Weights of a small GPT-style language model, trained from scratch on English Wikipedia.
Architecture: rotary positions, no biases in attention or MLP, untied embeddings, local attention windows, paired heads, LayerScale, capped logits.
Training: 1033M tokens, 7882 steps.
Each number is 50 + 12 x the weight over its row's rms, rounded and kept within 0 to 99. Layers, rows and columns count from 0. The size before them is the row's rms in percent of the matrix's.

# layer 6 attention output (transposed), 768x768, rms 0.0686, rows 712-748, columns 672-767
102:38 40 48 71 59 33 50 52 46 50 47 34 49 63 47 58 58 57 67 46 39 55 52 29 48 42 54 45 54 50 33 87 45 48 53 64 50 60 53 55 52 40 40 60 59 29 49 58 21 29 60 66 31 63 48 45 48 49 55 55 56 54 24 69 35 69 50 57 47 65 39 34 44 49 47 37 67 45 54 35 33 56 51 80 33 50 37 39 63 45 24 43 61 62 51 60
100:54 76 48 61 42 39 46 47 66 77 31 67 51 44 47 44 74 41 53 54 24 51 39 41 71 50 44 24 51 84 49 56 45 53 52 61 82 53 47 44 23 52 39 36 50 56 58 64 38 51 22 50 41 30 42 60 51 64 43 39 49 42 45 51 58 55 50 36 68 57 43 59 31 44 76 12 61 58 35 49 61 41 50 42 58 61 51 57 57 49 49 48 53 69 33 38
104:67 45 61 57 54 44 65 59 27 36 50 50 26 73 49 45 44 54 47 38 52 47 60 32 42 54 44 44 48 45 35 33 58 45 35 46 64 59 31 42 35 28 44 49 59 76 76 54 39 54 50 46 56 71 16 52 62 70 53 62 23 66 50 40 41 56 46 56 40 64 64 48 37 53 58 47 46 52 47 35 76 56 43 41 25 40 49 52 30 57 45 38 56 77 39 36
100:37 30 68 53 54 35 63 51 33 37 64 53 38 55 51 47 63 35 75 43 42 64 61 60 65 46 49 58 33 52 62 43 40 56 30 55 68 49 55 68 35 51 54 38 39 58 32 43 56 33 48 36 40 34 46 63 44 45 43 47 44 54 58 44 53 37 52 45 40 63 45 30 41 56 33 63 80 54 50 64 55 41 34 56 62 26 53 43 69 44 32 54 49 72 33 27
101:48 45 29 68 78 64 42 62 63 62 48 47 56 48 50 60 58 66 48 48 35 65 67 50 34 61 75 65 45 43 31 52 44 40 38 54 68 51 49 51 62 41 60 53 32 40 50 28 54 54 54 40 44 39 46 44 31 51 49 65 27 37 53 48 51 47 43 48 53 42 47 42 60 52 34 53 69 48 58 76 73 65 48 49 66 48 58 44 11 43 62 43 55 39 64 71
099:35 48 54 62 49 42 41 48 68 38 43 40 51 59 57 72 31 48 38 50 50 65 70 51 38 55 39 36 57 52 55 47 33 50 47 39 55 54 77 63 22 54 66 21 56 69 64 44 46 45 43 53 60 30 58 60 66 57 70 48 53 52 67 65 62 70 59 60 32 41 55 50 43 58 60 47 56 44 60 55 68 44 59 88 26 68 78 43 56 44 61 42 35 64 32 66
100:62 31 50 36 42 35 39 47 53 34 44 34 55 46 56 48 36 58 48 40 42 59 55 49 73 60 61 68 64 57 40 27 58 49 44 44 42 67 68 34 50 41 59 52 32 64 40 46 66 70 51 40 62 21 51 66 20 39 51 47 51 35 53 53 40 66 42 35 42 70 75 60 42 60 44 42 67 59 25 73 50 61 28 40 37 36 61 57 31 51 39 37 30 64 52 42
100:33 40 76 51 62 64 51 49 57 68 59 80 51 53 47 61 80 46 50 49 58 48 54 35 24 44 58 45 62 55 22 65 54 37 51 27 62 53 68 37 40 40 59 59 29 67 72 36 49 73 50 54 39 61 40 57 55 54 46 54 36 67 50 35 71 48 51 45 57 50 52 42 34 59 51 70 61 40 59 37 53 53 52 38 55 37 49 54 62 51 39 62 75 41 40 51
103:54 43 53 36 39 58 43 47 35 58 38 58 52 62 67 69 56 59 49 35 56 66 62 34 44 33 50 73 61 49 42 48 39 46 53 58 44 37 41 45 57 56 61 46 49 56 30 51 48 59 55 49 41 44 61 49 49 41 52 34 71 61 50 50 39 67 66 63 55 82 61 50 34 80 46 51 46 65 58 41 42 52 65 34 86 47 48 65 53 45 33 59 36 40 32 69
101:51 58 49 59 45 56 39 57 32 56 48 42 63 59 53 50 51 48 64 56 56 60 56 72 41 57 67 37 58 74 66 49 60 47 56 52 63 44 56 41 50 62 52 21 44 44 43 59 36 38 39 46 74 54 52 56 59 60 65 56 44 33 48 37 55 40 42 65 58 51 61 60 42 57 61 65 64 50 55 61 39 59 38 53 45 38 64 38 55 33 70 64 53 58 55 34
102:46 57 60 56 45 32 38 75 47 40 77 44 41 59 52 57 37 52 47 76 57 59 52 41 56 57 85 57 53 76 36 56 62 48 35 29 61 49 60 64 56 32 58 40 73 59 53 24 43 52 53 56 60 22 49 70 55 51 49 44 71 66 36 41 61 35 68 49 44 57 41 35 46 55 64 39 52 72 56 58 43 59 63 79 59 59 46 45 60 65 57 55 26 58 36 61
104:47 54 29 50 42 23 52 54 61 46 38 60 50 69 42 68 43 50 49 69 39 55 66 43 68 40 36 55 60 41 63 42 61 50 71 47 65 40 46 24 32 50 67 35 38 38 28 54 59 53 60 52 50 42 45 60 47 45 73 56 64 27 65 47 37 52 49 52 44 68 58 44 52 68 45 37 43 63 54 55 61 44 50 40 53 46 43 71 25 23 47 47 47 37 56 48
099:54 42 64 33 28 52 41 63 30 69 35 47 35 57 58 67 62 69 72 56 60 46 50 54 37 60 52 41 59 53 49 62 54 49 49 33 61 50 51 39 30 37 47 47 65 46 46 59 41 52 65 44 53 37 48 51 36 53 51 41 55 40 34 45 62 64 48 45 41 32 39 61 56 27 57 44 56 50 66 49 57 38 37 56 63 49 46 54 70 45 51 40 43 49 47 39
102:47 71 50 36 40 36 66 45 34 60 55 40 39 53 55 75 45 68 43 39 46 48 67 56 44 51 54 56 39 58 81 34 43 62 22 38 41 54 45 43 58 25 56 60 59 20 55 51 57 29 53 41 47 46 46 53 62 55 48 62 56 64 26 56 65 50 63 52 48 36 37 40 57 40 35 68 48 50 36 51 54 36 36 37 52 51 52 16 60 49 57 52 64 58 39 54
104:42 53 59 26 51 55 32 49 36 50 58 53 79 40 46 27 65 53 50 50 48 44 55 52 47 49 46 29 41 57 42 55 23 36 48 52 52 51 73 39 35 37 40 67 55 39 50 59 48 62 42 54 60 38 22 55 48 36 49 48 60 49 41 64 48 60 55 73 18 27 52 59 51 42 63 60 51 42 52 49 42 49 33 46 49 44 46 46 64 46 49 13 51 38 35 89
102:47 42 55 52 56 41 39 41 40 53 35 42 55 40 41 44 54 51 58 55 60 49 28 42 56 41 49 35 34 64 52 54 38 45 61 22 31 54 41 39 61 46 49 41 48 50 54 39 36 28 39 42 46 36 44 68 65 47 45 42 53 29 36 44 44 41 52 37 73 38 49 58 64 51 47 59 35 43 60 26 63 40 53 51 53 64 60 32 40 80 56 41 68 39 48 35
105:56 66 62 49 41 52 25 43 76 53 46 42 57 48 53 57 34 56 36 50 48 60 36 48 36 46 46 63 59 47 44 55 55 56 64 30 46 65 45 60 66 60 48 34 46 56 64 61 55 48 43 50 41 56 45 75 42 72 23 59 59 63 62 43 55 62 61 44 52 51 73 37 52 47 73 48 41 29 41 35 31 46 69 49 60 41 33 49 39 62 54 65 39 47 49 51
103:38 17 40 26 49 56 46 59 82 55 56 61 30 65 37 43 53 65 65 43 28 25 59 43 32 55 71 43 59 67 50 46 42 41 46 59 35 63 65 51 56 30 49 44 46 53 62 52 50 52 45 48 87 62 43 57 51 29 51 51 60 41 61 47 53 56 67 62 56 53 47 52 66 37 53 30 59 47 77 52 51 32 52 43 53 43 55 45 34 59 68 55 62 40 43 36
103:52 45 36 91 40 45 50 31 57 82 43 27 56 42 49 43 51 46 41 34 42 46 52 73 45 53 51 51 43 49 50 44 44 43 32 48 77 38 41 58 56 44 57 60 41 57 32 56 72 70 53 34 41 60 46 32 47 37 50 50 65 32 35 48 54 35 50 34 68 54 63 62 55 52 70 51 40 38 52 45 54 50 74 43 56 48 60 48 53 62 60 54 50 54 60 53
103:52 58 66 59 58 33 65 55 58 40 60 58 52 41 44 44 65 71 51 34 47 50 50 41 53 42 52 43 48 54 42 34 35 48 71 57 47 35 33 42 42 59 40 43 62 34 50 49 63 63 50 39 53 46 69 65 57 65 46 64 53 44 44 49 35 30 22 48 35 42 48 40 42 55 40 52 55 36 50 57 34 54 46 49 60 39 35 38 61 49 46 41 54 29 43 50
098:61 55 64 37 38 42 50 61 48 50 41 40 57 56 31 72 35 34 39 47 50 38 39 39 41 56 65 75 38 75 47 31 45 23 46 50 36 29 42 44 54 51 45 70 43 62 34 47 70 36 51 61 53 26 54 40 50 49 45 40 34 39 52 44 23 60 45 56 64 29 47 76 51 70 60 67 53 42 35 49 55 57 58 59 52 65 40 51 47 45 42 68 49 64 36 58
103:53 45 41 38 50 54 41 53 61 52 51 57 57 44 44 67 58 48 53 65 47 54 36 44 76 48 74 78 72 63 36 59 69 46 76 23 54 36 50 29 59 28 63 58 41 69 37 42 42 56 53 65 52 29 70 64 44 36 59 58 47 57 44 41 59 50 34 61 29 47 41 58 56 41 59 43 40 44 43 47 54 53 50 48 59 50 76 59 47 27 46 31 47 47 56 61
103:41 73 48 65 62 57 53 53 40 52 64 47 40 57 63 37 47 44 45 41 63 51 50 43 51 55 54 62 58 40 49 36 54 67 25 39 53 67 64 46 51 48 60 50 74 53 62 53 52 64 42 67 68 55 53 43 60 29 49 50 43 57 49 41 51 63 63 48 52 51 55 58 66 61 69 45 71 31 51 12 61 38 46 67 57 29 49 67 35 51 51 51 50 66 32 42
094:43 36 34 62 53 60 43 67 37 54 56 39 49 51 55 39 24 42 48 66 47 36 50 32 52 55 74 43 56 43 53 61 47 36 66 52 34 57 32 42 65 42 57 64 59 49 42 44 35 50 71 45 35 33 45 56 40 37 40 57 58 43 50 33 50 60 51 42 41 72 38 40 51 61 49 52 43 51 36 49 41 40 62 74 54 53 58 47 41 37 50 70 60 35 36 48
107:50 45 58 55 45 45 47 49 42 43 22 54 56 56 54 62 48 53 68 13 59 62 48 36 40 49 50 74 46 53 56 52 41 74 43 58 41 54 29 72 28 52 49 54 32 52 64 57 42 32 48 71 77 39 55 32 55 82 33 31 58 43 34 51 40 50 40 72 34 63 39 24 50 62 51 64 44 50 40 33 31 28 45 56 65 38 52 55 38 22 61 52 16 69 49 47
104:54 33 57 58 43 39 51 46 62 55 55 36 52 27 56 35 45 58 43 31 56 35 65 48 53 58 58 65 64 65 60 57 55 75 41 69 54 39 42 33 44 42 51 25 57 58 59 53 43 69 72 54 48 53 42 70 43 73 41 26 38 52 53 55 43 48 45 40 44 55 26 43 49 44 85 47 47 32 53 45 43 43 73 72 52 48 47 60 45 57 43 34 48 44 59 43
102:42 66 61 31 45 51 51 57 57 64 51 61 63 40 59 46 61 47 36 61 49 57 68 42 67 63 45 47 40 33 52 67 66 47 47 69 35 41 45 36 57 43 49 54 53 39 53 55 43 66 42 40 38 56 61 57 27 43 27 56 47 14 53 45 54 45 42 63 75 72 38 32 46 57 49 56 45 58 41 46 66 56 25 34 32 30 47 40 72 47 66 70 58 42 60 46
101:59 36 55 52 56 40 60 31 64 49 46 49 51 46 46 49 53 64 47 74 53 42 53 51 52 54 46 57 68 56 49 46 67 51 44 40 59 63 65 58 33 72 56 32 31 61 59 40 50 37 64 41 51 31 52 35 53 52 43 51 68 69 27 37 35 19 46 52 55 60 63 28 66 55 36 35 39 61 56 41 31 43 45 50 69 55 29 55 69 29 43 43 51 53 43 48
105:27 61 47 44 48 72 45 61 57 55 32 43 41 39 60 53 43 62 37 68 45 43 64 52 54 69 58 62 44 59 24 46 51 60 50 68 53 50 43 30 55 48 60 20 74 46 58 57 56 43 46 28 39 40 54 38 71 31 39 36 52 48 48 43 43 53 63 40 65 51 39 38 39 78 49 45 42 81 49 69 35 53 18 51 62 48 49 63 51 50 45 50 55 41 68 57
106:57 54 53 38 49 34 40 32 48 46 56 26 38 59 37 53 28 18 73 43 65 39 39 48 50 55 37 44 73 33 54 49 36 54 72 58 58 34 32 59 56 29 53 63 44 39 46 25 40 68 25 55 51 39 55 48 67 48 69 53 38 64 62 50 55 58 37 39 39 61 55 67 70 53 51 36 43 52 57 37 46 33 21 52 55 43 52 39 41 33 62 41 41 51 61 72
102:66 54 55 57 53 49 56 77 44 31 58 37 55 60 57 43 46 40 45 55 64 59 66 24 52 68 46 36 68 53 47 41 28 71 46 54 33 63 67 39 51 42 70 32 54 40 63 47 39 56 64 42 46 57 37 29 56 72 45 55 57 32 23 68 54 52 47 53 58 45 41 52 60 36 35 38 55 53 49 42 49 60 66 46 43 59 43 60 53 43 56 48 65 51 53 26
101:67 59 57 39 42 68 65 64 49 46 68 33 28 54 58 72 41 48 35 48 49 71 50 47 57 41 41 43 56 46 59 77 55 36 51 54 63 65 62 47 51 46 45 59 36 61 50 39 38 41 31 51 36 43 51 40 37 46 44 38 35 64 52 47 50 33 35 57 37 53 73 43 61 65 57 62 29 46 49 47 32 48 24 44 46 33 54 75 44 59 61 65 50 62 38 35
101:59 64 42 18 49 49 59 39 35 39 39 43 51 51 58 51 80 36 54 45 08 58 40 32 41 53 52 47 62 31 44 61 68 49 41 62 34 56 52 73 51 28 77 53 49 44 38 62 51 52 61 50 45 44 54 62 48 51 81 43 52 40 62 53 55 54 52 47 44 54 54 46 51 60 46 63 36 40 57 46 38 63 55 67 35 49 54 47 48 29 45 70 49 57 49 73
105:64 53 60 45 54 61 41 31 37 37 12 32 52 41 66 55 70 45 50 56 58 61 40 52 48 52 52 25 52 45 38 57 60 37 66 32 44 47 43 31 42 42 40 54 30 40 44 32 51 66 58 54 58 65 50 63 56 47 52 51 55 58 74 46 40 44 36 52 62 38 43 62 31 42 67 49 46 51 62 63 51 31 57 38 68 41 32 29 59 53 58 75 45 50 29 63
100:68 53 50 74 56 49 28 56 51 47 42 54 44 46 46 58 43 71 59 65 49 45 49 53 34 33 54 37 57 30 56 55 53 61 44 54 36 41 67 41 62 47 53 56 60 54 64 48 50 47 54 71 59 63 60 36 34 57 57 34 36 56 60 51 60 65 48 52 62 70 57 55 57 47 60 35 45 43 31 40 74 46 56 45 32 35 46 47 65 47 78 55 51 56 46 56
099:64 42 63 73 77 66 68 52 53 31 69 40 60 40 52 48 37 56 59 50 38 45 55 50 39 39 40 41 49 67 49 58 43 56 43 58 56 38 32 39 44 48 52 45 59 45 56 41 46 53 38 43 63 65 53 27 61 58 64 48 38 54 63 53 46 40 52 39 49 59 23 30 38 45 55 34 42 45 35 87 51 57 52 67 34 51 44 52 67 68 52 55 45 61 64 48
105:45 43 49 46 68 57 46 45 69 45 50 43 44 59 34 53 37 47 38 71 61 66 47 48 49 59 62 41 60 50 52 37 55 69 51 57 55 61 47 37 41 32 51 56 42 59 60 52 36 71 45 52 62 57 65 79 42 49 55 47 46 40 64 73 37 61 66 32 75 49 50 70 61 43 45 73 47 38 54 44 58 52 56 41 38 51 52 42 63 47 53 78 54 66 57 49
# layer 6 attention value, 768x768, rms 0.083, rows 713-748, columns 672-767
109:56 59 59 44 53 46 36 40 64 46 62 31 59 66 36 23 48 75 71 49 61 54 49 55 39 44 34 36 46 39 45 39 29 48 31 61 47 40 50 43 42 65 47 62 40 56 37 54 60 35 69 63 41 46 43 49 60 46 29 66 45 31 40 35 46 63 51 56 48 52 44 77 56 54 51 56 53 60 45 73 56 48 46 53 40 40 74 29 70 61 47 32 59 43 59 65
108:34 42 50 35 32 43 51 72 63 71 54 63 76 59 49 68 46 35 30 46 52 53 54 68 31 55 35 41 40 25 58 49 32 41 56 32 59 57 28 70 45 20 53 28 57 30 27 44 39 48 60 58 47 31 80 29 53 43 37 58 58 58 48 35 47 52 72 51 45 55 54 34 57 54 49 62 49 48 51 47 66 56 51 30 82 38 74 68 53 45 23 61 48 34 50 80
104:45 41 31 43 45 54 59 60 71 38 52 60 39 44 45 44 56 51 49 54 35 25 50 04 58 49 52 35 43 33 33 40 39 35 60 47 44 48 65 49 33 29 77 54 59 46 24 51 43 60 53 57 37 52 49 45 56 55 39 31 75 36 44 37 41 46 78 66 56 50 72 53 62 44 61 36 67 49 55 49 31 43 60 45 43 27 68 59 55 32 70 49 53 72 71 45
105:50 53 51 35 63 57 53 35 48 44 35 54 43 42 43 28 46 55 43 73 74 69 41 52 58 64 47 26 43 54 62 27 58 55 52 43 46 52 47 72 60 38 66 54 71 68 40 44 63 43 61 70 47 57 48 45 41 68 44 75 51 62 54 45 30 53 47 59 41 57 41 55 53 50 69 36 43 15 35 52 39 34 35 49 54 68 52 29 69 39 37 46 52 64 60 62
103:59 55 48 30 49 42 50 41 39 58 44 49 50 44 51 57 44 55 53 48 44 35 62 54 50 41 33 46 43 50 71 65 46 31 53 64 36 56 42 42 50 46 46 65 41 53 45 46 54 63 48 71 35 53 54 33 66 47 47 55 45 42 62 64 41 53 45 46 71 49 52 62 65 37 40 52 50 69 58 47 52 90 59 36 65 48 30 44 45 35 46 42 30 44 63 44
106:54 69 54 50 37 77 43 53 58 63 35 50 69 53 73 54 62 42 50 49 51 61 36 63 38 55 30 59 56 45 42 64 42 65 47 51 53 37 66 56 50 42 44 29 52 48 38 48 48 59 60 51 36 65 57 44 77 45 32 40 30 47 51 44 58 61 48 34 49 47 53 41 58 38 46 52 32 28 64 49 48 55 66 65 49 44 42 53 48 28 81 41 48 50 61 54
103:48 51 45 50 53 30 74 32 37 59 31 53 66 55 46 38 53 54 41 44 58 50 51 57 51 61 52 61 47 46 40 53 68 65 38 41 45 54 54 55 72 54 57 53 34 43 58 53 24 52 50 52 35 38 51 47 51 48 45 57 78 50 66 41 65 42 47 36 45 61 49 85 49 74 27 49 76 21 46 45 52 64 55 32 36 57 18 57 33 64 48 37 46 53 42 19
106:65 60 47 41 51 45 52 73 38 45 47 43 58 61 26 38 42 71 62 68 38 38 50 49 58 55 54 41 56 68 27 53 68 52 45 55 64 46 38 54 63 40 39 51 56 42 66 52 51 50 46 41 31 50 17 21 62 67 44 60 34 20 60 63 44 56 49 54 62 38 41 49 38 43 59 46 45 40 51 51 51 32 49 34 48 42 25 42 41 51 75 46 59 34 56 56
106:61 67 50 55 45 70 60 48 37 48 49 45 64 49 61 42 44 58 31 66 49 55 46 47 71 40 47 51 58 50 44 43 53 37 39 40 39 49 59 38 40 39 52 56 34 67 55 66 60 56 28 41 44 41 38 46 38 45 55 56 58 48 52 56 46 69 41 55 42 49 46 60 55 60 60 56 40 48 51 47 45 57 33 63 57 49 36 48 48 75 36 56 53 47 38 35
105:40 48 47 37 57 45 65 38 48 65 52 34 47 53 41 52 49 41 60 40 36 63 56 73 44 34 52 51 56 37 43 48 48 48 63 79 59 51 60 46 39 65 45 63 42 42 40 71 40 25 55 59 74 51 53 53 38 47 49 36 61 50 39 46 47 56 36 53 67 52 62 32 51 60 12 53 39 46 67 57 72 48 48 25 52 67 53 48 60 61 59 49 62 78 71 47
108:18 40 68 55 65 66 35 36 37 31 66 43 44 29 53 41 48 58 63 59 51 67 41 46 50 31 51 55 48 33 56 55 39 52 47 48 54 49 59 37 36 68 47 73 38 38 56 36 52 56 38 64 41 51 45 44 34 78 66 56 22 46 37 58 70 51 51 38 63 33 58 41 58 51 41 61 57 74 46 34 68 50 48 51 45 58 49 45 41 51 60 54 38 28 47 29
105:42 49 29 62 79 45 53 67 34 42 44 50 48 42 64 72 53 32 39 57 40 57 42 49 29 42 55 50 44 45 35 36 29 53 46 46 46 48 55 52 31 53 49 83 38 61 47 51 45 35 38 55 46 45 56 51 74 54 49 58 01 49 45 60 61 28 45 34 38 46 46 78 59 85 50 64 65 37 45 56 49 46 41 75 43 57 51 54 41 68 75 35 64 45 44 49
105:82 45 70 45 63 32 40 31 55 41 46 61 42 65 35 53 57 51 41 55 59 34 44 64 36 52 37 52 72 45 70 53 57 40 73 59 38 40 37 72 54 61 52 14 42 61 52 66 55 30 50 40 49 53 37 44 57 34 53 59 38 28 72 58 61 45 48 49 51 46 56 65 29 57 68 43 26 49 34 70 64 52 54 68 33 40 53 47 54 45 52 71 49 57 51 52
110:53 28 60 47 38 29 51 24 51 60 44 49 27 51 62 67 40 57 50 66 53 67 48 42 29 31 48 60 49 57 48 60 59 46 43 50 26 71 57 54 45 47 50 27 55 66 57 37 51 38 52 38 42 29 42 35 36 45 32 62 24 62 73 64 37 51 54 45 74 49 43 39 66 45 49 39 33 69 47 39 54 40 50 57 45 47 62 41 43 53 54 57 58 67 54 30
108:56 55 26 38 39 41 39 62 47 52 63 51 45 50 40 42 45 61 43 46 42 58 38 30 35 62 45 52 70 36 56 49 72 56 32 51 20 45 48 50 38 24 51 43 62 45 28 55 63 54 51 54 58 49 56 45 40 75 42 60 59 47 41 61 52 69 54 56 29 67 54 52 58 48 61 36 66 49 32 44 31 66 47 41 55 57 47 68 61 56 75 54 40 46 49 56
104:55 35 31 41 40 55 37 32 51 51 54 42 68 60 42 48 55 56 63 52 37 46 41 52 48 50 47 54 57 30 48 45 50 51 65 45 61 69 45 59 46 30 50 49 72 74 63 42 43 37 53 48 60 42 48 51 49 46 43 39 55 59 63 41 52 35 67 40 39 58 45 75 64 44 56 35 42 45 35 41 61 49 09 43 55 54 62 55 65 56 61 58 57 63 57 51
108:40 73 52 49 52 54 56 44 48 18 39 47 49 54 33 52 47 48 36 44 85 72 49 53 49 40 85 54 58 26 46 68 56 48 67 33 47 38 43 53 48 52 26 41 54 54 55 58 48 66 65 33 40 43 26 47 44 61 64 49 50 58 50 74 19 23 52 40 50 44 30 71 52 51 18 47 69 61 37 57 44 59 56 40 23 40 49 41 56 58 56 63 46 41 58 48
105:49 54 54 53 52 55 41 67 54 42 38 22 34 69 53 51 37 63 56 40 32 67 50 24 53 38 42 37 61 51 42 40 68 63 49 50 48 48 82 58 55 79 48 42 70 53 50 66 46 35 49 44 28 51 50 52 66 57 52 25 34 66 52 55 40 44 06 40 34 39 55 54 43 37 53 52 56 71 60 60 63 72 31 58 50 47 50 57 52 25 39 31 63 61 39 60
106:59 32 60 44 31 66 43 44 44 67 36 39 54 45 66 56 40 54 48 54 44 47 50 39 44 44 68 43 48 38 69 47 26 53 37 34 35 52 59 66 54 38 61 44 71 59 48 55 52 28 38 43 45 43 30 52 60 38 27 53 33 34 32 32 73 51 48 70 55 38 40 48 52 40 48 57 43 55 65 52 34 32 53 43 59 40 51 54 47 58 65 52 59 38 41 44
104:44 60 57 45 57 51 40 53 57 58 35 39 54 44 70 28 54 42 60 41 53 53 59 57 59 39 53 48 52 32 61 70 53 69 64 53 51 53 47 73 45 41 32 70 47 52 54 61 33 45 35 27 26 54 40 57 48 51 47 37 60 53 55 51 58 59 37 52 39 64 33 41 48 37 32 35 71 34 48 37 56 33 56 57 47 49 50 54 65 43 73 37 38 45 52 34
109:43 54 42 48 59 60 49 71 50 49 70 57 46 32 47 40 47 34 53 48 48 55 59 53 45 46 46 29 46 46 53 49 37 34 61 46 40 49 50 58 44 57 30 41 41 36 45 55 49 33 43 54 51 42 58 34 69 41 56 62 36 48 50 61 66 52 48 50 89 56 46 62 43 48 62 59 53 43 63 15 60 44 48 41 44 47 56 67 60 59 62 54 66 35 30 45
108:36 41 53 58 42 43 57 42 73 45 63 55 44 65 36 51 63 55 67 41 43 37 47 47 39 47 44 44 41 44 36 35 31 44 52 50 64 58 45 44 59 68 53 43 45 45 52 41 86 33 59 31 42 64 62 45 79 54 52 50 44 50 63 31 39 58 48 72 44 46 35 65 55 58 51 50 70 33 32 47 36 66 41 41 30 67 39 25 35 62 25 51 40 53 49 32
101:44 60 67 28 71 49 63 45 31 37 62 46 68 40 70 69 46 54 46 49 55 61 28 54 38 49 31 49 36 54 53 77 71 59 50 57 30 51 55 52 50 37 40 49 53 61 71 46 33 50 41 59 52 62 51 50 75 49 25 51 71 33 64 60 67 59 56 41 60 55 66 60 59 46 24 28 54 56 47 74 75 66 41 46 57 61 65 34 52 36 55 62 43 43 58 55
111:51 71 67 57 63 63 48 67 60 57 66 43 39 34 26 44 58 31 35 37 36 44 35 50 56 62 44 48 43 55 48 53 47 39 56 46 53 52 41 37 50 48 62 37 52 55 74 35 30 47 40 72 44 46 55 60 35 63 48 49 65 53 53 35 51 63 54 28 63 51 42 57 76 46 47 44 47 71 61 61 51 44 52 40 37 75 52 32 41 49 29 48 57 44 37 48
107:57 36 55 52 46 59 52 64 71 49 77 51 76 46 48 62 53 38 42 66 54 58 38 61 34 53 80 39 35 57 44 42 60 48 50 40 56 52 42 62 72 59 67 55 62 51 50 63 52 38 39 46 48 41 46 55 61 36 40 38 54 72 55 55 34 30 48 51 35 52 59 51 48 40 50 53 53 44 47 58 42 57 54 28 51 48 28 51 67 28 56 62 53 53 67 56
109:46 32 67 57 58 67 50 70 31 17 46 42 46 61 53 68 50 52 45 52 21 64 49 49 39 33 49 46 55 47 64 43 64 40 53 45 64 49 64 48 50 31 44 49 37 60 72 65 45 58 53 42 44 53 44 49 62 50 71 51 63 71 51 62 39 54 68 39 57 45 46 59 53 56 64 53 54 44 46 73 50 45 61 51 47 56 63 58 55 67 63 40 50 31 35 78
107:43 50 55 53 36 38 47 60 41 56 40 38 56 42 51 39 62 40 49 67 40 58 74 41 44 50 32 58 33 63 41 76 33 52 65 80 49 51 48 51 62 43 49 54 33 81 59 56 47 52 37 46 65 68 52 48 48 60 60 51 64 43 60 66 60 41 50 34 45 41 42 44 50 42 45 62 57 52 42 76 52 59 52 30 49 23 70 57 31 68 67 69 38 26 74 55
103:35 50 52 46 29 55 50 43 45 32 46 62 51 49 60 40 56 44 67 54 45 51 53 37 51 52 44 53 68 29 53 54 53 36 43 52 55 49 61 59 55 40 56 51 45 42 31 33 54 30 43 56 54 64 39 43 46 45 71 62 25 50 59 75 54 73 65 34 49 36 61 60 40 42 53 51 57 46 26 44 43 66 55 65 42 59 40 47 64 66 48 42 68 45 25 75
108:54 59 61 59 30 73 39 67 36 63 52 43 50 52 51 42 37 45 29 31 45 44 36 28 62 43 47 52 47 67 75 71 64 50 46 60 65 54 65 59 41 66 43 62 47 41 37 44 55 43 51 55 42 60 52 51 34 48 50 51 36 46 74 43 63 57 64 41 50 42 55 45 42 35 28 52 53 54 73 35 71 63 40 55 40 65 35 77 38 73 41 50 51 29 15 44
105:44 53 48 51 35 27 48 41 62 49 61 51 36 46 35 45 45 52 49 44 55 45 49 70 44 39 54 43 50 43 61 33 54 40 57 34 44 58 42 58 28 46 41 56 31 58 41 62 46 56 57 39 46 71 34 27 53 42 41 75 43 65 41 51 53 37 40 51 43 56 70 44 37 51 33 36 45 47 54 57 58 42 38 37 72 55 45 58 52 54 47 56 51 59 55 59
108:39 58 40 36 53 39 43 68 49 72 43 47 47 63 61 41 59 61 47 44 60 61 36 56 59 61 47 58 51 37 36 25 42 49 41 67 69 54 42 45 42 76 51 58 46 55 60 47 37 64 42 52 35 38 63 72 63 58 54 45 44 54 58 72 40 32 44 34 42 39 48 38 62 19 14 36 60 76 52 41 51 47 77 54 37 37 43 57 41 33 54 69 65 40 60 63
107:40 63 29 74 59 56 38 63 60 57 37 33 39 48 32 46 42 22 71 44 62 44 62 66 46 62 36 72 50 42 50 35 63 31 61 48 39 36 66 55 47 39 47 65 45 46 57 50 61 52 47 62 48 47 53 51 36 40 38 57 37 51 67 52 37 54 65 46 46 46 47 39 50 80 55 45 49 63 66 71 56 65 48 47 51 48 61 37 64 61 51 53 43 40 52 21
107:40 48 58 34 46 27 54 45 32 69 45 57 60 64 33 31 47 53 68 34 51 39 51 54 65 45 34 53 49 50 49 50 36 57 42 74 46 57 62 55 58 65 49 57 74 37 43 56 43 64 49 56 52 72 59 64 51 54 57 46 41 44 50 53 70 39 57 63 50 51 55 34 62 49 42 38 32 52 70 43 76 40 41 73 33 49 56 48 54 31 40 50 53 44 25 08
105:37 27 33 43 49 52 46 52 38 52 60 42 48 77 58 47 46 42 30 39 68 34 48 70 53 41 46 64 63 46 61 60 52 57 73 39 53 63 41 58 61 61 24 60 55 35 19 36 68 43 65 31 41 57 37 43 59 37 54 60 45 41 68 50 31 44 52 30 36 42 61 63 56 30 42 45 57 72 41 53 46 73 43 46 57 61 52 71 47 62 50 55 42 49 62 44
101:46 45 76 48 62 29 47 66 31 34 51 39 43 48 56 62 71 45 40 57 67 65 59 30 70 43 40 71 29 43 26 45 42 42 69 27 61 47 34 48 42 50 52 54 65 52 40 51 51 49 62 49 55 36 69 62 38 69 45 68 59 49 40 63 57 43 54 69 36 48 64 53 40 56 34 40 53 41 29 40 45 73 34 50 68 43 52 55 60 46 44 20 61 64 28 49
109:54 50 36 40 36 63 63 52 43 45 50 48 65 30 58 43 39 45 55 64 39 41 43 48 62 30 45 51 42 32 45 49 73 48 67 82 52 37 20 49 47 64 57 52 69 37 35 46 39 56 20 49 57 60 60 57 55 52 55 41 51 47 44 51 72 46 28 58 58 55 64 44 55 48 46 40 61 49 62 37 49 49 52 65 46 70 50 53 51 39 33 58 48 54 42 58